Weights of a small GPT-style language model, trained from scratch on English Wikipedia.
Size: 8 layers, width 512, 8 heads of 64, MLP 2048 GELU, vocabulary 28555, 39.9M parameters.
Training: a variant of SOAP for these matrices, 927M tokens, 3536 steps.
Each number is 128 + 32 x the weight over its row's rms, rounded and kept within 0 to 255. Layers, rows and columns count from 0. Numbers have three digits each. The size before them is the row's rms in percent of the matrix's.

# layer 2 MLP down (transposed), 2048x512, rms 0.0703, rows 874-980, columns 192-255
108:115118190094074175140130109141100153108116079134113166162142134104131164123092111130174182098141148120104148170151129140111077146172131098139147151124146072176147151064122101194156125118151159
113:165127115111144103160109135117097119166112166132169095125155138174117170093111085000073148110076087143113136140148125163145137117137141073147118147105137088094047120134115159117095195111124124
087:115118107181087116085190099132133084085150133169149156154119131108143113140083147146153080037120112165125174123162104071182102162133165130097158158113138130100133125108139071172148122124096147
102:050145135059038157097127172104138128156126117088109159096165145189145185144187159096137110117038108133081160124110113114103076088113155100105147120080130145138091089144194130143083129113138220
103:126138180157163075132085105110154118145114105026097149144131114153083130136182124068127121117079124187177128215144057110144085080097077120110168125143108181122123136088088143135153143119106118
110:130150115121081140172147152150097134072176139112143093155066124173102160177102094126189126123167178121134112135177130159104139162128134131143093105054131099097121106176127153110073143082114166
105:165093113126165113173076159161113138148086109157123157146148096123132085113091127073170157125133155111141122017136171148122152057136157149118187150133149131162148115142182140129111106096120155
101:152127075168155127160118128130184129086113143075113145134225126161128132164169154134148072099171144151101085121117132053134131165124157164122079121156110145092115128100126102097081125098111099
088:116126109095087156081148112124102145082120098161069106173086140114154107194163180106183089124067115119139109174171139151108054140139096129116093087137119113157103155093182143101185124161157111
101:158107191068141196132119130076131104119152155096129098215100096132103033102091089125145161120104153070091120093168158157109085105066131153123095103149159061124172168082184096181109107098054184
099:136084222153142093123097106125111129114116105153181131194184137144134140090082062117106096099083163138111111106124164175150088116155165085104129089066155114117129110175158124072120137100095158
110:170155092149158164182096129122119143140104130109171161169091108098180096144119179104022125092128112125177138141140155129138127129180125151077100152088075121141114122198138179141081136125139126
102:084174136177085153066082140117129165174105129113180128110079150144117176098133137103148173119135114143097137110121151169142118105156093114180095126074140182093185095086112071137138124119138132
103:067192125097139086064069109141134124063110157153232185196032165096144088095106156166159087148134157104181168119127136136091173162097165132155177101186108139143150103126170143116139172199135144
121:113105133120088081066104119133103116067088187115153151087088083132125141119138140146133142121062123145141120128166119180152088129134144101129188113135168186070131154108126147102148140181100140
094:132142126121070100159092121103111149134173153130108134153072098151175168104126114163137135164149156150129099137120096128116089145127094175141104139128163129108158122193130131107161102137177219
096:103182150154118144128098103138099081090156162097156102143118087075107144141116165148139093122132158111142125131145122165078072117156143147097137050148166133093113127127144154135188172086129130
098:103158094170080106151134092076133129096100144106150124107182188156154113132144154175122103137130154130124130138139175098150046097114091117115122128161142138076137141163155130110125064117092128
085:186199141084119098095065106163149165108146110140164108116055101170121117098160122176112133173160134105124095203080133111115010138181176111077085118160090119127102128111153110119147162115123185
100:136053135161142123115082137105156179160134093126149133116066088155131150112068201120138097167124064118190128123124103112088057103117118166126128122118155111196168135101131060117099147110127200
093:167103144106125108156143110164105162143150155153106141121102130134101114103115085168143150156144168147075132123149078170128126089114108149100144128048155139113124175125132113072209064097128078
106:140082105107127069113126210136119134159091095109149087161046148170103130118141142152106114143141075183127141108095143127141134126136133058140143134139140121168153091138193119094132157161089171
089:108128060142090137099172159182127099108130098137113119099153134124127109130116122100097094157130151107180128208169119132109159100087143083146154156079190143155145158120112132211173111136086161
091:125084087130106115164163100122156130134111134095132085182104168160093152075137087157181084105150114123129038134167135142122120128131087089128147109152083115136127132152139186088142123119153182
089:136113100116130136129106093086091068110115094137112101122133166179086151128123095086106156178114131140097076158144147127101160120128139111169101168096078148119116101138083145109059122053138100
106:088136116117147159091141070151122095119101143109080082164101210189170103090103126142124103102104155135099173145115125118137060157183141137132140170110123097147086179110124039103167096110119133
104:070131186116098094062080088135121115142127142074145133186141116102110136109153074080145143215145136134127095104170159106122140089140112124161096159128135085105178142114113125151113140089141094
102:128171088126111066120137142097104135160135105083153203123193216148120154089109127098221103128150111083107184109122135090147114067154157148141117137130148096182106154110103125217128117140159122
108:124155137110143110125117105128123093111143115165110119127111141130110173129141093087081186095172130156110134120113114133150074166096112172131121130103106116142156140104140168119134106162106116
091:104100133153157090101164172133115136130144139151146131125099140105110128107146152149114124101134155139157126120147126117113110155142192106140141168143164114128076088150148148140089041133090090
108:160070133167088153094144092130125195100111154170077158169165122127132167077090072113112154067093134123072088130125121080148126082114144102096096144111077115108158121101148109140134132149101154
103:083073145133163067134111102155134175123144129115131133161183229071135135121208116120142097101140093171169127145166158088096110100159149097131109118094159126141126119067161143114080101128135148
091:211112099111108167150094084150132108103117102146140142122102132120107098093123061195100061173163157084112125098112137152095119132128163141086122131140063145117141045173128189170106167079150139
090:102099120067138092115098129162124106135132106138135197167092118131068097116129183087108155153141158130158136118170118105111142125114100157140203127090105135113072126097076123154121176084156163
088:111158143113114093155155122120145069124121102147162110160153170160113126174096141179151109121084182130152196111172147212145067082107134083081149137158149160183131148109134110187110130127153101
105:127104107101186119102029138065172108170140147088146089122132145127110158127145166094101090087060123042118140169118169147130120096112091145172090142106102148121159133138175081175138109152145102
111:158118141192114186065143160092128165175071143145117179138121111111070124151171124108101151110141099069149093167128173084139146100134143117127126137154147145140130154099128095125117125110105149
098:089173143158139127142146103118085084180123149147156105114077108148124130142094115119147150158178095124094137168173101148121196131143149181175121145073100141142161041171153071141100143149122145
098:068052152104084099126084130178089177118087158134106139094128100092129149093111161127121099101109070117098160141199200137190114152131146159142104122114075165132161102101156118088070051067180083
110:112156096076105137174104132130124110162117099068133210149100175091080160083164085165157095122135118123157109123129141084107124104104101110141111093181150096118098090126156136104188106155100162
092:141202107085094123103188128111188102119134085195129136144193053123129100114198145164111095151087162096101105138186075196146104132064115149159144131093117134104140157135149142124133161154057106
104:150132089155094160154116137110132164114148137155094061102125138109087165152146140155138150162135099096145165074155112153133119119111116085155105116153110140155166101120191139139135180155169156
101:183127161079121116155141148126095106159107166105048125203108100078071150123154089178078174158105117148144160112078113139119156095148150097138121105087109156150128113098139111166108162146124180
128:130054130171082102108106119146195134160103138135133107120060072160112095111117188134137125129094048169128101078049109130147054096100113131166069169138175104128124108174165136089113109139120141
098:134119067117122128139095165100112176097164143140130112075160093200109098125141098181125104147108099116176109113126068155159081163075134066129150134187156136176146120090110056148096114125138094
085:091056137082145122118130130097115151120157121115180105111127198128096110089106048108118176114113120093082077146160096099134134120183077200105110186162132128117137101123155189130085128156148123
085:170127130102155126136096090132149095180093110130197201155022121140125143129128164152121116159102129133210127153082121124117123150141148106142107145141173112130164149145152082041104120165133141
099:116180138163095176073167127106102170181131145078157150146131098063147089207131150151191098126130084105150184133129168107132177127121161086130066132088144092134127088167113094178190115106091149
088:104124149133105132117180099186171127123176114084115112138121101141101129155185150102176068159168091080118163157146087087142176136136151131065169156094109103158088138111100129156143156081147104
091:128126157089144161157210129133092141102091132099190081134166130088115085119140142074129156084145080118052083116169121137125123138096149109153143137125109102127140083111196122155126076171112062
117:118127148109104166110156113137138112082182136150143117102180126148129069119119120133118130126094097112132145125137172117107098125113118088104105054111141135066154141069165119155093163100146129
087:094159118127121151116118154116121074072122092093108183138080115146097117173110132106204133089103125143123147148154126143132080107109067146112110145142153083129132168112103153140123108128146147
096:153140112174114107143089152142114112138148095161149097091179118117072106116134127133131073147111102127115167137124111153126129153212113139143104104096141082164151103147103156097111186141138153
104:187107141121090104056062142104120201106145140126121153198099110169150161093085098127160140132122111113156170131161118121155134092149093142126107126138143139164114080137123108145094142161112207
092:118064147167151088075120076136138120098132118172095142102089178152115118169094160145146064172114106103144107107096144140116094107098173081137136153165134153128174066134180148108098103146130154
089:109152165080125118121080145142162166150085141154168128101000067158119081112086115152105118159168114139104162164094177145139059133145133119212066123176171133186113158095135108109121100112139150
099:148177115130097087171069164115093136187126128132155179073083116108117151086159181075132156161177122126174130120087177107114121126104118138172116158107119127149086166099114157080170113187087147
097:141146133151138112085132097151128144151120091128178183146137139092107101112126077169132103097139145159127128118127079132074135119108149096118126114153148101087201167125149170080135138144122082
110:126080187121146109062157123152079208134145116145132166113131098082098058091139147201118120176145155126097127121174130093144073169129115105139116102154066119163080146133182129148143034101116182
090:124174136144103091141141109122101118215123169152109119083086062085167149152159130099118164136061109097135198180126097083086158116117116043171145129132094178117170146147147088102113088071203159
124:144159118136110099076149158127174121119099108090136103139154098175124123111129207071047136134088152164121137150127148104109098154171139125177098161132171122123130048147149108158103145113099131
094:194122113145131174077154112154141123142175098124099178137113118164106079084088127119137112147138212121146096132124154130119153133175158164120163117097138109124114210173077064089112107175141184
094:111108142102091134123106132169115125111173112096150140167032161158115069181156094157109117123150113119161143095080138110096087159196099140098108166151128129139134135177112139152100062111121146
097:139152099132115120111114189126150106108117140127128116090058095141090167132166120168087107135176132118113085116138145060182105162124097135194164046168133142096129117134154137107153125118105061
085:137110179136120090134071120175178101115163098139135140094116163092104124100084078145086142155131157135109093110097060073099146133081087108135095149137119108102111136156095134134144154127100168
090:132128133163178064129130182132136152126124091113078082140145172076142075115087093155094076152157097099088162008076111163080139115116154124141077089100090095099117085152130094167118134107118126
091:113089122090128153179112155131117202132147103135159123123117074139144138103098116079151133122161172130110140081116142160112139123134127124076123128153130171144069178172112127108114118103112174
095:146119109109170085084150077124152140162093156137179115135130134155108186108145174095131131130183020091185111121152124179144117106124175190095108151141132126139150103150131173107170150172112141
094:210131167155094110134103151070106078118127093120171164142013153116126109122121099108098118129170070168181132094096158166135114162121133134195085093080157147120147097107146092182128131147101127
088:095142112113119132070156140145196127182183128105102078095165109138134114125144152134166106095162153125159099146173107100102115128160174106133113080118165153176146173145176116102109124133114118
089:051103141117123109105138127128162113125128195099166151135111120046115079061146140101117146088169143129168155123151088131076106117010123130149100078072096120082082187111116157059139122138176154
103:148183103160154165132109101094150092124133138109083114102113096140067177152113142133153109142162080123153119140132197131131184107099144096160145112035116081121106121133163116160133185119138111
089:124110123074126075114132160124127116148135145091094123083109122124088088105104152149089157169137125097098189111098109113125143144064105109166126117081145132090092171131008091166101143132138172
097:138153121128124117084059161094133147114108145098143103092156143110091106175113114136096158044120183144115098147126165118093166086147156098068124154102202132120127126078142154137054118153083113
094:151141099097180064141069103130071051135151150125180144102174126123231113131085148144142149141090121126142060086144107097109153111143144123115126108095171167147132119139099092123127108129146073
097:174167148170138100115141128125158116132114139148104124129169149088119182125126169172074146106100145133101097115167043216116064112166141147114132095152208173153088097102079164150144074081192103
092:113081147166088133073112146155133089119195100105103082156118137142104135132085108079146098111125084177096111145144205145090133134113111131107134134077108119099136086120130122103186170118162105
101:166113121120120097133209089100181148146123071139126134090140118133106122084092141087119109096160150185125161088150131153172157145125153096129086061117136176162187155073154106153123096115160133
086:125124147137126142091039105115111178113112171091156147087137096158146120115123138152105117100141054130130184146102129143137142154133154122167152100132130148090166176090116069144113179096108059
098:139123118098129134094144162148181128169147173156148153164218136145146138152116149153145119100165116122135165121141138104127119173128221103111140127121179151101152134072101146088121126159102098
088:175143134148148132079115102132068132143119139112100092118124120105111101208130145110120094131138160086110128122122154126085174182139121149180161119101070158106164146107184148144114115135145114
092:140109102128166071152152105121124073195193114152150162094133087095150099120169034127133156093109127092112111072109128075058113086147108104119101157134174118106162143199193106118136188160142145
113:177103222138129143078066119119125145133142110082150196111142154111110106127143102194116131173118141112114127139141149154191110073034114100082071083110127208112088141153135167151163185140148106
105:125134085108061120102152131101121139071114139137108106166140181111085089178062116109161074161178092110134119091132165127146111074140101180085092129119055133116186117138123161139105142177149121
091:132144123116153096102115135168211098153099145150145105134089186113153154110110154149206141122125146157096093137140066134103139136083154109113201122169116130113139184127160127167147140097077028
096:083114131062135088081152138187120158149081144134144115172111073162105160097118188121136168086154147180095122130131138121089163080139113124114094076089090113150127111163204177115128099102130197
103:190124176120119145148030087078150151138123153188163102109127113166105180117109103121081122106123160111074091117153041133102082063146127149120103111141128155154134130147161117131139136118115112
092:126134181145116158138056072108093162195096085107137102087187077077131157096156172141132123105121129181103146146134152165060125105121114153105183102150147083128115152153087074176108149156164123
117:110119094176153121202083108115014159081154121170083101153154128093159104161057182119142132153158169122117144149097109187103130104154168161134186094098096183131184132160069201159167118082157129
100:073171076090136097152067159118139110105173140123168104155089102078104191122080137130073139106091126120085121162120090164211111174117151118111159105117099124101160151110136138123107168131095098
099:112148152139129118090125140147083113122128137126063149190091128078098129104098144118071142083115139106121148100139190122143082148112114126153081099171123065119175186104107146114136109106170068
100:112126094131174114110148146119143138154135127149130117117143129115113168119131101125127111148094064124100117215068127069145178136135153082136183090131118098119127149131132149133086121106167044
092:098130147116096177103105096117104172103168116162100163128125140119125109124146122129171103185161086122165124135125125137154137135130132136105134212183080080142109103155105130158116103148146178
094:112025104151154111111101132173107159084134061113114095142130170121140095050120052137114123092157106123199017131093059085123131123169132141158161120089154121148156077147143160100129159157186114
105:132115110107090092168161146203089113144160179073148200142061099104108113122101096161130102138161145152117119116150198177135085103171117117097166132141143172171132145157176132132108153152131168
096:111093074115145158206163109166113140119141108095202127141183169130109085133085125127117099102100115178103113116136120118141141126087149077081140104159164085142146205131119093120146116089164142
091:114125108164095070062129101130179165137108112067139107097121160101085078142179185121148077141116091121089141102093139144146108098114086095108134155158139111092166101162148078119150126147082092
103:111132096180107113190127100124148077140069157107136130160128125098133228073153153168126138135077127083129135161138098183145149157105123171124169122043091100114150085095077098104119112139142165
107:143073145125124127116168138096116069137101133236065183122186149135086193081141110191133132089117055109111154173135131118167105146068160096124145144137103155141126106149146060164133109096129184
114:117161091107192108168133107077162142146069141127141146135128206123160132094130128171124147176156139120156084164138114137111088114076106081161149085118149151125141128120079122138102099144101148
097:128082103126191102117126129110089177054168100144135150089133120129104102078190065135096097074088117108141173136093159187114139090134111136111069075166161135169089118149092156162102135060127106
101:076129102078140099113129060094133110162084093111131124162117168079102120149071137098119118165137120122144112088145097162144165117133181128078125069168133063164124134127087107155157133143117123
090:138142136149155128130127123142174101202110093139166160098190106074118098120097132081126182128088137147135091109117188163128133160127195068146096078171109128120137118082177152156147193113110178
126:137058172159118096145150088134127112073086127144132154124132095092159154120137114107139153117148159135154159108113114192126091149072158134173083175150109119088132119106147170108131153147186125
093:156122071114107108179115109096117154168144156162146123143140113104126151152123169166115129109126150136078128063116101077100204088136130103177142077069131101151134132129131106111156071123122103
099:119191102161139135127155093142113162185089127118137105121113146130118131102110153138135099136159185108131144064123064116179120115159107148088078123132117097135124129117116038145143081136068106
101:175124051195157140095042147099195119172135111118188128132137159083174081142105139116131149092157134144148077151156136088168122093110107139080098151113153157121118127116186143150136116117140121
# layer 2 MLP up, 2048x512, rms 0.0542, rows 875-981, columns 192-255
107:086154131144114092104135103115101098126163135098102148104110118143130127026110141142171142090113092122135131119163133124214170136124125104126129121118100097138098180098172143086189124112089098
096:147087206121082154155112118135122176114123101095137168147120107137129108104136110111156169111116175118147132148111091144158113116151137096197163133114104056061156205115111130127063119122089130
092:122128108140142109203123139128114127100170132106146124100099133128156110108131092155146092182124128125109111041169109160064088188139136132131147119169089116134207143127107207122148073113113121
094:182163132176183128093114092131095121139114070152145125159087119120158097113127129190113120120212090107137154159117112058161145125159169132148120068124138129156109162127136134090122173136131130
105:098130138154129113177121100098122178083162105102168138160033104114093132177112051191122127102132135103121098080117059099100167113163119105136145101153168117070126152104138117111131148136103142
106:131124140129121132133149170116154084114158138209120175098094079110142144083145159042076137094089102131170180051141193145162124098111131148107190129123170165160106138119188151125144112132109107
090:054160114167153136161156099189123123138076110093101117131173135067103172067100122085122128128075061206121112083144127108130115195097142108146151161116171176074124126057158138118150172035120143
090:120127148082122072113155160142136052139146144195094207095143151124067139133062162182177151122170138122125165122053092078145151100125177100094128083118112172095169119109079158109113114174121125
103:115131093093145182167130103080140142134194067150144136130090095120168036101120120132127151149093090083110164087219141138132110017065161148117118101146060078114098121166162143132147094053097098
093:141154099191076153183141074130073188124063111085100126109152056124150169171157140128170137088126128107179118135105151175120113103148159114074148157177165081066143101113105182078093147104149139
100:107136172177144180083100089081138130222123071119102119111155071107117152121112144101149097151116180096086078166121154050145159127092091125139131180188167131157122131117094157138107107107103090
098:133152121105146163136105127150167082113097119089127127110176112071116118094125115156144107135112097077145116112157101131124135136143144125117089212094062142134138145164160088145061180166128136
103:147185069110123131137110122091130142133132107081169105071093125184198152101071174158156163117113113141126136088074172121139122071126080183087100133086087129109113132109134098113113098161085141
110:091111095116126172145067142161117113118098119056149087139084067121124197094114142106093167163064091142158134159117166127147172143118112148175145127144157197105178155111117096147168110112111127
100:158079144107098168133129079112095114121145174125174115129079115041116128160172175103125134081109120072096107161057131166176075162111158099118113104146123167097124154154139155138103114151166108
103:117130131128116181143160088144136047122116131110106137127077068147102111123094156123117114152166141160098122174150139114108146091147166133119132105129057091117136189108084122128163150150166110
096:163106163157131175097120133090139090126130130124159145145149063159149157105125134195117079147151138166162121155183089140105159148144181102078154124153131116130067168188129157086149149076170159
095:145096088115187152106191086181153107108098121143128143188101143078119079128197145042102130144135102138156056111182126174184136158112186085162143174154127106124140143108099161179130162109133168
096:128142135163122165139127154185099142120084113078091102170132094087105089145162134137127091132181125045108101101122125121095109044115095081099150100130080071156174160108120045126129127142169093
102:175154164125082146158098049075137108210123187180111116158081159124131118130092139104179136093143117121154159155150132101158167182131078170093161116118085127099136101111151141101179112146053195
097:150087083105163138119136152125082080096096163111068131074185135115120097076139143142120139158180119124161141088194134072136142193130091126110202154134125164065144155131134074100159147115103122
101:162115169170172167158155182151108169127077154126158161137110084107160103073137162088101183071118108102130158157104124131158093131124089100145170100147109140221101103182151127117114100150133206
088:161167092153150174136110169057146106123123172145106139111060080170088170108119126139162193133119128125116152088134103148126073118054153097101144180148040146151115129106191084150149057149088131
094:156171074142117096186125130167156213064144171105120134163133073102124147117134097095136100129089098127102139083140137197149115087107166122172153150175063153106119152119164139173095093120109137
104:137182121178125145130138079131138176066151166128170132108163112106130144127067090137183097103149168108140108139120158110108134143156201136112142095093119119139077152084124140059118110127125188
108:072134103112163174153091144118106124132174136125151150140139184098144115165144107137106140122157163130119110136089068105067132133075117101153131150164128082160152129102145144110102137120130131
106:114128161062149133035218116112114116149139128096080117108115108150135131118145094101240151160117107140050126116106164176109115114105109133105100153075112106136129118112100106160177159136132141
106:145106135173135089134154126146151091176135150119111155138108145177127135164101128171135096024178075164130096166128152085175095116162106150098097077120126042144113138105108120082132126197069096
103:114112136142161182153122133083134076131154134087150162136098151166150104132119136130098132108134165128103165188152113109138087150091200150160041098057172143096081118152149112196071100152119101
110:155135080093071128134147084143104120119105107094104093094096125137098102074152065133131087140153159178150096159137128135116144084130166158092137139125109128136146124161096106107151079171108099
102:163083145076144146169134095092084102134097166146144143110168135055134126121129172101120154155153135131152169124126174123128113129165153147133105130065125147137137083113170138110179146130133090
096:114192098143115131064128107073134115159163137133077104111127122093060081109168153205145096186108087126113121207169108075101099165141073106144119126093101101125124157113098121134153090134105115
098:038159159154148119151151123118113105100175113142093091121125098113201143160102152162132133159151087190101141122205133138187145071124157116092103109130085134151123142066161154080105119078095073
098:101168136146168115158109127112192114183111084058104139131135168192124176145096067125122062124128228113170138086167088171182155054143105084120181097109122136123092099095080091146135113153111179
100:160103148104156118112089160180072120155157119136114131114200077108108225076126110113111114128149120104107156131059104172059162133083150041137160109161133104070089123101136087133146124161129095
105:119082104170161144091100104090155117154149081134148146136169075164103125087107137117088142195163099177118047131122150129146137106110127162122134155165138113178100139146136066110075113082039148
103:110174156133162129152127151091169080138115091113123084142141132129146108096162123143127153158159128146099116125091117163139157108159152148137137100079131187092144161096151097121156193149124159
084:146166112199162194069127161157114122120135136109137176126111144086109153171145152122165033089190080096119128097119184116048076134150106101113153112058150122125104167157098114123132155179069186
105:151152109152106130156155149099162160137132127140079159165150129109069132145078121125149185185096149135148119089069072139151090137110177126126101156126090147150114131106132124148199132160147124
091:164102056164106137144142134154162117098133134165065139133070181092130061154114101125090171132077106108118159147122055080164117103133073116135108078121164154120088095095169134142154105062136166
103:133145116172159113139143180123183171070149165118099020102087158107106122142092060125187140166132095113158177164075083118095149071109143118167144140138091147137095153118176180162099153101107151
098:144072171148124083128148134135169174146170125120145111129110139105176107077102179106130103156126110133104087153106102141135092154133079120138097144125161162184132151074136081129155187130107149
110:132045130137079094130148099117074151121090169212218094106033120125157116143115155174142096053147099120108130173135136087106123150133121074153109178066209168174084112114142122136111121086147111
097:144128107113125142134159103085152139073138082142088103191121164181122091107163165117108177130122158199070075123154115113090131170092127200160111134120029168159115100113125125125181088147133176
085:103113064137160087134100123095125127115097118144137165141132171117197129096219139135180141121148128094121176114105140148177106173078134130118083158121135145069173092130159117148110129114088102
109:181117085080102123128115117077143084185139100069134169130133166113106147144095163089098174100076087119105172150146138121094092146142117134101115084173122159146142116158136114096118159087139126
098:173184137162158145135125154085115129109127166105105091149087107134145109166163097160163124155067123077111137115095160140140094082140127104146160083134142156117136137156078132150135152134135156
094:123065175126169104132139112113077147090110142159121121149135069156096142107051026182072108107101127137145131158068154143130123172105082127169157169135147166103100103101158204147136134092112149
096:169115115161123126151095133143097139062100192199083113068080144091130122147093119134112126132115108140145119138131120161172137143108143090084147172170110133149116086140159153169088133129037146
109:133110205135137179115166143130102130144157157157147091179050104089106139106110067148137064197102209215107114064151114140118137142146134093156071133154173118119170170150131173136094141163075100
099:065070141132113102119150101074187142108128112144082127108181107145104129103152080099137138157107062152127139130186107177152094150086051133192093143143098164104097098078096133144119102081160135
098:158141166196129135134076116087077116153163125154118078154144126094171127141124115181132047128089131143092129162145096180128116196166069180154096138114138103158112117144060124093109115130096125
100:173165125123167144070106150169153102078102173177145190169064154153122121103095174089118129173185194101104163101097153171198121089118065193179148077105129129137092129101113159125151089171141168
094:058125115102154122157173195134224113144157123085146110095128140141111170105134119168161128151074145156082121136156092131143109189133123170099133146104144155142127073091114114128163140179072137
104:138128178115184165090175103143146153100091141141166188062126112139155129145113167120149080170062193140065082155163128154160106134126129132173100140151077116118099133131130146137147142128094139
101:105135133136155130146065128101107134150084128131075094163145083125140172128070145152106127102156080163071139175171124127149192137127151162131137138108141083079042104158114150060099093163128084
102:102140177146132165125124119088168086108120123110071112097159153105115122115139080188092174111173118154085080143146190148165102118081137130132051145107107136138166175100126069094094086133075108
101:130125109110135173133176111173098169146129171125119158131168159142141141147112124162145114174165183077069144094131099138153117189106120056199112139127094154127074144112154082143073122091183140
098:181155067150118086179152131140177088175160145122130181083107138090140144156118135170175144177089112169095146157106130079177104070124154089091120109140133173159100194159100126141136148126067102
114:166108222082079066108102140150092138198057113168145146078143165114134119168084169153033102103170120077120107133168142118140130172119138127156120180125112111158118102145128116149110094130076115
094:090155144139110149116143122164136153091178054139073113163162178166142092081059148125126104118129109150117099126128121109089138120055168172124109121123180048082147124177162081068119125117093158
095:081079159124157102067225138109180112163090085141142130132136072150148095138134127129136107164146129184179120110158125104111080158148073136091147189134141081148121123127125080099142146108131165
105:133149117159120129124112102119120142132139135160118131080084108048151108118133120148138143146188183143082095064128153129111131166143140171171140161135197078117106147094136097148206143108123118
099:171064076091118159107141175082075099115120092202102177124139141110108082097081104081105128185194102056127117130132104115162131138110099104125130082150183102105142119110184099151129100132164132
087:156114154220127169143134070240111107097075127099131118142102106118184077122157204099123144136083117148109112132148112101091161117155187173179148126166077182084135172150122118144139106127159154
094:094166118122144133105043143153157113055137093081118164064134138159120161103223126182168140083062140166145101184081109105063116139089069089122147175126139048161165170178142153037080071150092109
093:082151130124159149114094131142084090131156151104131114143181120162120143076103113158115163155179109157155114163155158132124099192045135169140141109157147198149158138141136178118166116136105091
098:106172105133047167093103130108124098128133121082148127104047119172097115161126109084117168147119136105170123143177113056091192146152085130084172115185129072040111117129122130082114115144169155
092:082136128160115073126126087135081143091116162155124116125118105138113128153086132147111082170133116090112117147127194109109154186144134137175148157131098083094151123225157141079187142145125079
097:127064119132183013155121113137118120136155122127185141143081082127104103073110132144140143100158148143097142107119122099125182180092167115177079135140095132162098124122070138122163147143134109
100:117136111163115153154136081129139095094197132121154196125140116100143138097092126159060160121207099138130157138139134166136085119120099202159108102126208144108154118144156100115110129156132089
096:136111151129152112159143097195196146136122155165145078126160128127111124136107098132126085113085114147117169125167121095159166140125145130175131110182108092096094111098095125090154137136130136
098:200101193101163169081177157094051100131093134104151113134169136118093106143087115115066131153143117097116183169117099134134136101116144084152123088109172065110104094136178114168107089173160102
101:107179060104118114101133121146120159137138104106122170164177109095184127124106119108112165126134129148136146105080132108175159153167135129125121182135139168123096129111126155123131120099152141
095:064102075094150148186110085161089114119173087137177140129130133151059151112096195136168116142175113093113155116159104124129084134094118126089164112143090100161149181102146169129134139177120132
097:152147191076092130082150116134144092099142176080122135166082105123104111166077177142081130116127159130082131121089115060136169167115118157112124099201090136104121058088131100125163119163105165
110:071130132151138160150110143182109122145159066135133110117130164131142162106085134109148111074168149125089169121144129149101158167143103133115194072105168162131158133209062074154139179095150102
099:133078128081103122130157159138168111099128124123115127130118171143101134156126116187129160091153112138117122095172170140084163134151138040155155147139127148105110094134088106134190108149086109
105:102077182090112065118088145100149108151118110128081140138089147092084114076153196133135107110128177076179121179108158113150109136151119139174095087141170145156154174119108156132161157109104132
096:143062067119141171199106124083126164142127135121150146164083109107121123080077107126146072063144100088153077170087197170124135105136132112109111172143144114096128084141134071100162152061108114
098:115066143152137106072193167098138115093087134124144153142120138124149183143164111118152136144137117151117145139157088124159084100130066119156095135133097159194154123142142111115120097029149131
113:128129185098219144143086146031087111080117052096089148183066107158129127053138145077108126149112126161091083090119135124144145142114092063113149142104145178124071121125143107160104203156145125
106:134163173090077101153189105100118150101127192159107123200123122125142083114090108183183137127131138134116133148115182148160110101159103170138149128119129148095077156134135164125153110110076128
094:113123085084143107153145099201162126126094170137131141186056129143137145185104118158117161129153184109110134125133146050133102159132196120126153147151124157086158127128179127059086132115120069
100:113132154137098124195110107182117148080172117158138196112108130162110111124118100196154097122149117140098119092133136120143133086129101116160163060156149122090102132106091155084136153165146115
107:101090118147126115162113105148158129148155160172072187130105122152143195187117169119217063155165093103105103143129076227078100087128083137138101125185079134151130144087127105134170220139109119
094:083107140132113139161158114143132128048156107139114091156134169067173172081114147131116120140171143166169173139124189100108127083085095064154112153139075131064084150105079122148097146117151144
107:110127112093084139185164137071123131107142146122174046102118166093163085158103101175160121138126145091103129139096122122120117100098167167145173124192102136194163142138059180125089178101142183
105:078105093139183181136109163138127181087157149088128125151142131126179118148063178106165090181061105073141139143127119146168146120170150070145124111100074165110078159110100114125116218140105064
097:135129115104221116092135085090144097076125125146167138169160144204143117180136095136084165109192127095129146149163140184172080150116106070210118060160136197122168084120096162173147097089117076
099:086149142109137108095088076122114162144140156146130170132135128159143173135069116096110140184107130167154127121144089077096136123145093135166122135153159136131116140141159132085100185148070052
085:123155119093154075115096121102159133127134133093135135136103114126154135137143109114112130089054158158089108147178152189182105115109111080145136152076104114101095138098126199074145118183123127
082:083091168092102097103141154183082163094111122104151148124154165106173141137137164137120139106129165163097142105095143091169141093124112108124144168141127118117189174131134141095143166106160168
096:112177139134109100126084075173106141135207150127178094137094135212137097083110128190138097131190130134117146064141129076159119073141067150100145137130136177106133149126156159105167122153123198
099:110148175150156142066180100123086097115093176099062114122114103092120142110141121103158103119087156140175111087112117107086104136128168111122130162172041164143145121060139122143109126190102123
098:140079065100086093109123111095181165116127105071110126098133037195184105118077192143132123167164123131128113086102085129190120098162157131093170166121137051106126113116128120138102110156131158
101:093110091075140120116114168134186165113133069053162134132079106106173136126062143117114125062167118106160112159153086127190108113136094166136114106027128095100093139143142148105098139186121142
107:142141084147136109159134103131056081121104125152116145099098130123140115154125119155141181160041105128102114125230126136135075148074131167100084148084156138100136154143124071152131132132104140
102:103121138138137119155100135079119132117095120096132103130139142138157142138102201155152163148114102165062133144151133123111136145130106077112179089106133100128114143092117107158058154156097083
101:124064152084116138109113174113142164086156147161149135123121140166149117150185146192134109170134158130141146175192148154135122108133115130074176110105091102136113143100096139149070154137163115
105:157146185103123171199119151161138117166098167165102138098161131134158175128114114143101134142159095096178088072061116112142134153127107107108125114114148126114143175071144139098069164172107111
094:188146138143138185109117161104108115130149106143134075134070148135104124073120121175123189197138180106121141119169136124137171144101105127129116133128142117103145146100117114180065122144130158
109:085139163086125162169129049146116108133140148152140173134131153137122128163185156144159211112118139188136064104167149115122147118090173157103138145130168170125065116078181133142111183194143143
091:153168047156125114123083156156124173154159125081137136131076148137121125094068104178092161138091119109121154083147119110085077139077130157134192133055129131122195124137115113086164134128147153
097:190137165140082097171104132096107097114207150153144118138124098126146182088087148171185130094125117133095150168099092122142103103101064131122118131136139157085120121127101073072076132072130142
101:158146177129178161166106139130164075108119105167106169165151131134152149138142113141173231119129095071141094145143076125152123108104112117151090123142167112120114187119096087142124129115145144
102:140144140092178166107107131131167099102129134098140143158156204160152091176116102148090155139122081241123121158132085075091190126131099139138070107135202142117144138144175144128160144169066115